config.yaml
n_layer: 8
d_model: 192
n_head: 4
n_kv_head: 4
head_dim: 32
d_mlp: 768
vocab_size: 4096
activation: "tanh_gelu"
norm: "layernorm"
norm_place: "post"
norm_eps: 1e-05
positions: "learned"
qk_norm: false
attn_scale: 0.177
bias: "all"
tie_embeddings: true
parallel_block: false
extras: ["capped logits"]
init: "trunc"
init_std_qkv: 0.0361
init_std_o: 0.00905
init_std_up: 0.0361
init_std_down: 0.00905
optimizer: "soap_variant"
lr: 0.00119
lr_mult_o: 0.902
lr_mult_up: 1.45
beta1: 0.95
beta2: 0.99
lr_head: 0.00849
grad_clip: 2.0
warmup_steps: 200
schedule: "wsd"
decay_fraction: 0.765
decay_shape: "linear"
final_lr_fraction: 0.05
batch_tokens: [16384, 32768]
seq_len: 512
doc_mask: true
train_tokens: 149000000
steps: 6067
dataset: "wikipedia_en"
Each number is 128 + 32 x the weight over its row's rms, rounded and kept within 0 to 255. Layers, rows and columns count from 0. The size above them is the row's rms in percent of the matrix's.

# layer 3 attention value, 128x192, rms 0.0676, rows 64-72, columns 0-191
size [103 101 111 112 111 107 103 110 112]
[[157 169 117 169 110 109 160  83 151 122 221 146 108 110 133 197 144 169 110 137 142  85 147 112 145 113 116  84 143 159  86 124 126 139 151  98 159  99 158 104  65  99 132 122 174 149  97 135  80 178 100 142  63 134 170 150 147 138 130 147 134 163 109 119 130 167 161 169 147  90 112 160 159 128 154 132 111 128  83 128 144 162 114 181 109 125 114  82  87 170 128 123 120 184 132  60 146 110 134 117 160 136 133 157 170  69 124 122  85 127 147 103 119  97 135  65 164  91 134  89 131  99  71 110 132  73  87 156 117  77 111 131 142 188 121 121 129  74 101 170  74  91 130 159 111 164 103 157  94 183 176  99 202 113 169 199 127 162 116  81 186 127 138 136 101 144 148  84  97 130 101 133  95 132 116 116 142 143 167 148 112 151  96 105  36 101 166 135 141 193 116 158]
 [136 137 119  84 209  72 129 144 146 116 168  76 146 123 101  90 130 122 125 116  74 168  98 161 106 186 122  81 121 110  89  99 128 120 235 202 180 208  79 124 127 121 142 109 119 111 180 139 130 145 131 160 149 121 100 128 158 134 113  93 108 190 134 121 178  95 125 116  92 118 145 127 171  94  95  61 115 160 119 131 114 159 135  94  99 146 175 132 114 137 136 145 143 104  87 143 124 125 118 224 152 117 144 112 138 157 157 100 137 114 145 101 124 144 108 153 141 125 112 166 153 114  81 113 161 156 138 100 132 123 153 132 160 104 133 177 154 126 113 151 109  95 227 176 174 149 119 112 173 116  80 149  95 124  61  78 129 110  80 134 150 143 113 188 180 123 140 171 121 114 128 112 142 156 121 140  84  94 135 100  18 110 153 125 129 160 156 117  83 106 164 143]
 [118 193 138 122 113 123 104 115 150 149 176 107 124 218  80 135  89  91 107 152 112 182 184 129 136 152 106 141 134 147 120  80 113 161 132  69 215  86 105 175  66 109 132 115 133  61  99 141 125 124 111 125 137 125 129  98 121 124 141 106 153 163 173  63 136 114 124  92 123 131 124 201 176 117 121 104 100 152 150 166 200  89 138 138 184 176 116 129  94 130 123 125 127 124  98 122 129 137 121 170 192 166  88 102  91 117 162 177 173 133 140 143 139 121 132 102  72 104  95  99 121 104 130 168 170 102 154 143 164 155  78 101  70 130 171 111 134  71 117 166 154 101 152 109 165 156 146 134 123 162  73 117 109 204 104  92  95 101 153 113  78 126 139 182 142 168 136 139 176 126  81  99 105 171  60 114  87 105 156 133 161 111 140 150  98 148 105 138  54 112 119 111]
 [129 105 109 111 124  83 128 147 198 133 124 126 158  82  91 103 142  78 121  85  87 189 157  97 138 119 219 138  95 102 104 109 122 171 174  96 165 147 130  97 137 144 104 115  72 139 115 119 165 157 113  93 151 132  66 188 110 180 104 122  99 181 116 142 123 113  86  97 140 132 128 117 116  79 127  78  62 106  94 170 125 162 112  71  65  85 156 117  96 146 129 126 147 125 152 131 131 104 117 197 104 131  81 108 135 114 128  89 174  91 116 154 103 129  99  87 172 142 148 173 122 127 125 118 142  88 129 126  88 164 151 184  81 147 187 115 111  86 117 173  67 160 167  76 169 107 185 164 170 129  67 164 164 162 148  86 110 126 176 133 101 138 165 109 122 163  91 178 100 116 153 118 138 146 130 115 167 137 132 170 173 116  87 132 201 137 173  89 109 121 120 163]
 [ 94 152 122 140  93 146 187 119 182 148 173  78 113 131 125 111 118 134 148 149 108 194 151 146 134 115  74 158 110 133  79 175 131 102 162 113 176 126 134 132 126 123 155 103 140 105 170  80 131 117 152 141  66 118 115 160 128 175 132 149 150 146 116 126 108 199  73 116 101 109  67  92 123 122 111 163 128 116 185 180 168 153 167  99  58  69 149  98 162 181 103  77 121  68 133 120 153 116  81 193 160 101 123 152 170 149 110  69 100  85 113 145  76 127 139  62 109 132 128 178 134 105 128 164 150 106 141 120  69 115 131 110 122 162 191 175  73  81 113 132  96 128 165 141 138 167 121 130 104  96 141 219 147 167 117 103 171  68  98 121  82 152 150 183 112 142 132 174 154  98 112 157  92 139  93 129 130  97 108 166 142 110 160  82 115 114 120 142 110 145  64 142]
 [123 107 118 127 120 147 104  86 165 139 101 180 126 165  89 161 111  73 100 117 154 129 145 131  81 119  74 149 100 145 177 136 104  91 196 115 102  61  78  70 158 133 186 120 117 129 122  76  83 132  61 137 115 114 168 163 155 173 111  83 173 124 131 147 126 126 122  94 121 153 127 161 157  91 141 130  96  53 164 111 139 150 136 165 121 143  99 150 123  76 140  84 149  87 158 161 101 118  91  78 124 136 104 129  93 126 139 132 134 152 101  88 108 176 152 142 131  76 200 206 157 119 108 115 126 188 137 117  89  82 208 133 147 192 144 177  82 128 136  99 167 166 127 115 190 150 121 161 118 119  73 125 119  93 141 107 100 150 165 128  75  78 142 152 123  86 142 153 134 135 112 133 109  71 130  86 156 140 126 148  98  53  59 147 148 144 119  92 142  87 152 157]
 [127  85 124  51 179 136 125 147 172 165  86 109 114 183 152 134 170 132 159 171 102 105 119 151 132 109  98 161 100 167 114  86  96 145 144 162 128 216 110 105 125 110 131  89 107 126  93 171 166  89 164 165 153 179 134  71  97  95 143 129 107 126 151  94 210 101 133  98 127 146 143 104 113 114 131 156 128 170 144  94 117  95 149 114 198 207 163 159 130  79 169 117 135 188  66 118 188  93 109 125 169 183 116 114  82  74 120 121 117 153 112 120 201 139 141 134  94 129 105 145 111 117 175 129 119 115 122 146 153 170 133 125  51 167  80  92 151 155 116 150 150 158 129  84 135  79 137 149 170 137  92  72  71  80  75 181 138 119 131 156 107  82 151 111 128  89 137 133 109 145 105 107 125 107 137 106 104 164 131 150 213 117 101 126 122 148  98 136  90 106 107 121]
 [141 155  61 109 149  64 131 102 153  61 117 129 172 107 127  48 108  66 112  76 144 118 182  94 110  80 169  88 132 139 163 169 163 172 112  76 106 129 122  91  97 161  62 171 147 117 121 153 141 151 124  80 110 131 108 165 193 137 101 126  64 122  97 131 122 177 164 159 110 130  96 111 108 135 139 100 150 113 128 122 127 212  93  95  86  74  94 117 139  97  91 134 144 133 178 163  76  76 109 146 112  81 142 116  98 136 129 101  95 111 175  39  70 108 144 168 176 106 115 106 157 133 101 120 125 119 124 131  82 171 164 137 117  60 174 142 149 114 155  65 176 146 165 143  93 116 213 142 147 113 114 148 130 102 105 128 167 131 143 149 113  90 105 113 138 141 129 118 117 142 149 130 101 106 111 128 166 108 179 158 157 152 121  97 158 121 135 129 180 170 159 160]
 [115 128 146 165 105 131 135 132  63 182  77 107 130 127 128 152 161 140 129 127 123 129 120 106 190 114 121 100 135 157 139  76  88 128  60 118 116  86 158 127 136 152  65 106 135 102 118 154 156 167 143  99 117 127 103  55  65 109 151  95 144  65 165 155 159 144  98 124 127  85 171  86 157 134 152 146  93 152 115 123 125 134 115 136 182 175  72 110 207 127 177 168 113 163 152  81 188 112 156 102 136 164  71 132 108 147  87 175 156 127 143 189 199  99  65 104  46 136 115 108 103 115 151 151 169 187  87 150 151 158 156 129 179 110 121 146 122 132 110 144 176 162 139  72 116 111 127 115  95 116 196 111  99 138 123 140  71 151 140  95 139 108 149 100 141 127  81 114 196  96 104 144  67  74  77  95 125 144 125 160 117 143 104 111 106  84  96 159 112 115 110 122]]
# layer 3 attention output (transposed), 128x192, rms 0.0566, rows 64-71, columns 0-191
size [110 106 103 130 122 124 112 123]
[[183 164 152 102 162 132  95  66 144 159 104 104  96 106 148 172  43 124 138 176 136 147 125 114 146 100 135 120 110 110 146 103 158 159 154 165  68 109 107 135 139 140 126  94 136 146 141 196 118  80 173 135 108 108 107 185 135 181 118 127 157 160 154 105 161 130 162 102 134 117  81 148 113 132  87  83 161 118  86 111 136 166 131 115 120 168 106 131  76 120 110 126 173 179 166 134 147 100 175  88 106 161  91 144 186 148 151 124 132 139 142 171 128 169 176 162 141 125 125 108  93 133 154 103 157 107 159 160 178 179  76 126  95  50 160 164 103 210 131 126 134 180 137 144 128 150 121 110 123 150 104 102  64 142 126 180 144 174  73 131 103 135 126 111 110 176 128 162 150 116 110  91 173 179  99  89 125  95  57  83 207 135 141 125 126 217 151 183 147 131 140 138]
 [148 102  78  80  87 137 212 136 120 127  83  95  54 102 141  66 155 116  87  74 123 106 141 125 122 124  98 129 152  74 118 128 150 132 126 100 138 163 173 140 109 119 141 141 112 133 143  97 155 100 102 133 127 122 119 137 103 176 105 160 165 171 153 100 124 155  94 124 124 235 101 172 136 173  91 155  70 144 136  88 151 147  85 137 127 122 184 153 159 140 130 177 116  91 104 134 105 132 153 153 149 137 135  79 139 149 122 184  66 112 116  86 157 136 114 159 113 119 102 125 105  79  63 120 140  63 162 189 180 110 138 120 114 171  97 103 109 193 114  83 105 108 126 207 159 163  94 143 191 155 114 133 138 145  93 154 117 102 116 129 202 190 103 119 106 117 167 150  34 144 114  68 113 127 157 160 108 132 153 121  96 103 133 160 148  92 132 136 135 162 158 141]
 [152 139 107  94  99  58 133 125 133 158  96  94 183 156 134 134 140 158 116 134 158 110 193  71  98  98 140 135 208  87 110  93 126 120  92 104  69 146 150 123 157  99 157 134  98 171  85  83 122 160 136 159 130 122 109  92 146 200 113 146 121 178 119 168  90 113 155  45 187 150 162 166 115 111  68 106 120 127 166 187 147 170  93 123 107 149 136 117 196  71 123 100  76 143 160 178  51 139 141 137 154 142 114 108 120 114  95 125  86 134 155 113 115 164 107 155  87 187 127 118 139 106 101 165 135 121 112 150 123 201 145 162 169 179  51 122 116 155 141 112 101 152 166 173 176 121 136 137 128 129 133 170 131 140 154  89 164  81 109 119 114 190 130 120 101 103 111 151 124 107 179  61 138 123 166 135 150 118  98 117 144 103  78 163 103 145 139 158 176 141 130  76]
 [150 139 133 134 157 157 177 195 124  95 140 103  62  79 185 119 154 113 133  93 162  61 152 133 111 129 122 131 141 107 115 128 144 137 106 136  86  63 117 132 117 138 131 184 159 157  91  72 150 104 116 113 144 138 132 156  84 166 176 140 156  99 161 150 140 121  87 203 173 167 110 176 137 148 136 153 111  71 144 106 186 125  77 140 102 116 136 154 114  70 156 156 101 142 141 123 152 149 172 138 159 140  92  99 148  88 129 194  73 156 100 129 129  71  94 120  67  56 116  97 110  99 155 111 145  59  90 129 149  99 184 123 142 171 149 125 128 133  91  98 123 110  90 129 126 159 132 136 139 111 156 144 166 176 146 122 161 155 185  91 101  92 151  69 157  94 185 175 127 110 127  93 153  88 160 148  88 115 154 206  78  72 126 133 119  79 130 114 190 106 130 116]
 [188  63 126 112 150 151 156 138 116 114 101 165 131 114 165  88 113 134 113  41 102 122 115 139  99  83 123 140 133  81 108 115 125 142 119 137 130 127  51 125 177 142 105 124 171 134 133 115 160 165 122 140 111 202 103 121 148 157 100  94 126  93 169  80  69  96  89 130 159 199  91 217 103 154 103 126  98  98 173  98 109 179 109  91  86 169 158 115 120  97 167 135 160 117 104 115  69 173 136 111 137  74  80 103 133 174 105 164 132 125 165 159 137  85 103 154 138 126 146 106 128 121 130 146 167 145 175 185 125 187 141 159 105  81 150 138 114 234 111  57 138 153 106 114 123 110 103 118 165 144 132  85 155 161 119  94 134  93 110 120 176  91 106 149 115 114 156 170 144 119 136  95 121 103 184 192 118 107 124 113 118 106  89 161 175 103 128 151 128 186 156 174]
 [164  78 101 134  87 137 233 165 153 132 101 172 108 120  93 179 132 120 130 161 207 118 104 134  98 155 143 107 121 116 131 116  85 168  55 109 165 142 147 122 129 120 131 145 157 147 121 167 106  92  87 112 142 171 154 169 137 120 155 161 134 122 182 137 146 165 134 161 170 130 173 116 148 101 189  99 134  96 135 110  94 139 121  75 104 129 123 160 117 115  83 195 151  93 151 109 124 179 102 119 114 122 124 151  91  91 124 151  74 103 129 132 100 146 151 160  35 150 122 105 119 169 211 158 109 163  81 161 129 155 104 150 139  91  76 101 181 139  80 102  97 143 138 118 132 105 130 104 157  91  89 106  69 172 131 127  87 103 178  90 197  72 139 118 118 137 114 185  99  93 144 124 123 126 110  95 129 200 157 205 109  90 160 118 128  89 114 127 134  90 116 111]
 [ 79 139 148 168 102  91  96 114 134  92 189 107 138 161 147 112 108 139 123 115 121 136 144 118  81  82 168  73 127 173 104 115 142 152 160 119 133 190 152 117 120 117 127 132 107 109 112 146 114 221 137 146 157  93 106  88 142 122 213 160 163  95 144 155 171 110 115 144  88 106 153  98 105  87 167 135 143 128 174 197 153  35 146 148 156  93 140 153 174  96  90 131  89  97 185 123 110 149 125 125 158 174 147 121 129 115  89  92 133 105 131 124 151 135 109 115 128 207 148 118 147  93  75 109  95 162  51  90 103  58 111 113 171 151  84 140  90  66 161 148  60 120 119  84 135 136 129 111 113 126 159 115 146  71 148 116 106 102 155 137 119 128 165 133 178 128 159 124 179 135 114  67 137 117 108 180 170 103 134 144 144 136 120 104 139 157 179  66 123  42 121 125]
 [134 172 163 143 130 181 209 203 139 128  98 157  99 122 130 183 150 124 147  99 112 144 133 131 124 141  96 154 136 126 161 116  57 112 114 134 204  55 115 140 131  96 132 121 114 113 119 143 108  85 126  72 130 137 159 135 155 127 177  99 175 161 143  89 122 116 127 147  84 103  96 134 135 203 101 108  54 102 102  57 140  72  76 130 146 138 120 120  74 124 147 199 116  80 154 134 162 157 157 167 152 143 170 173 189 167 146 122 133 122  86 133 104  98 133 133 132  63 135 105 103 117 175 153 190 100 143 165 135 137 177 144 135 138 154 129  88 139  68  42 138 138 138 179 136 157  93 128 134 140 133 119 162 138 152 126  96 149 130 136 125 146 140  91 144 117 104  97  66  85 102 122  96  99 123 115  79 140 170 130  87  77  67 104 117  77  59 150 147 122 121 102]]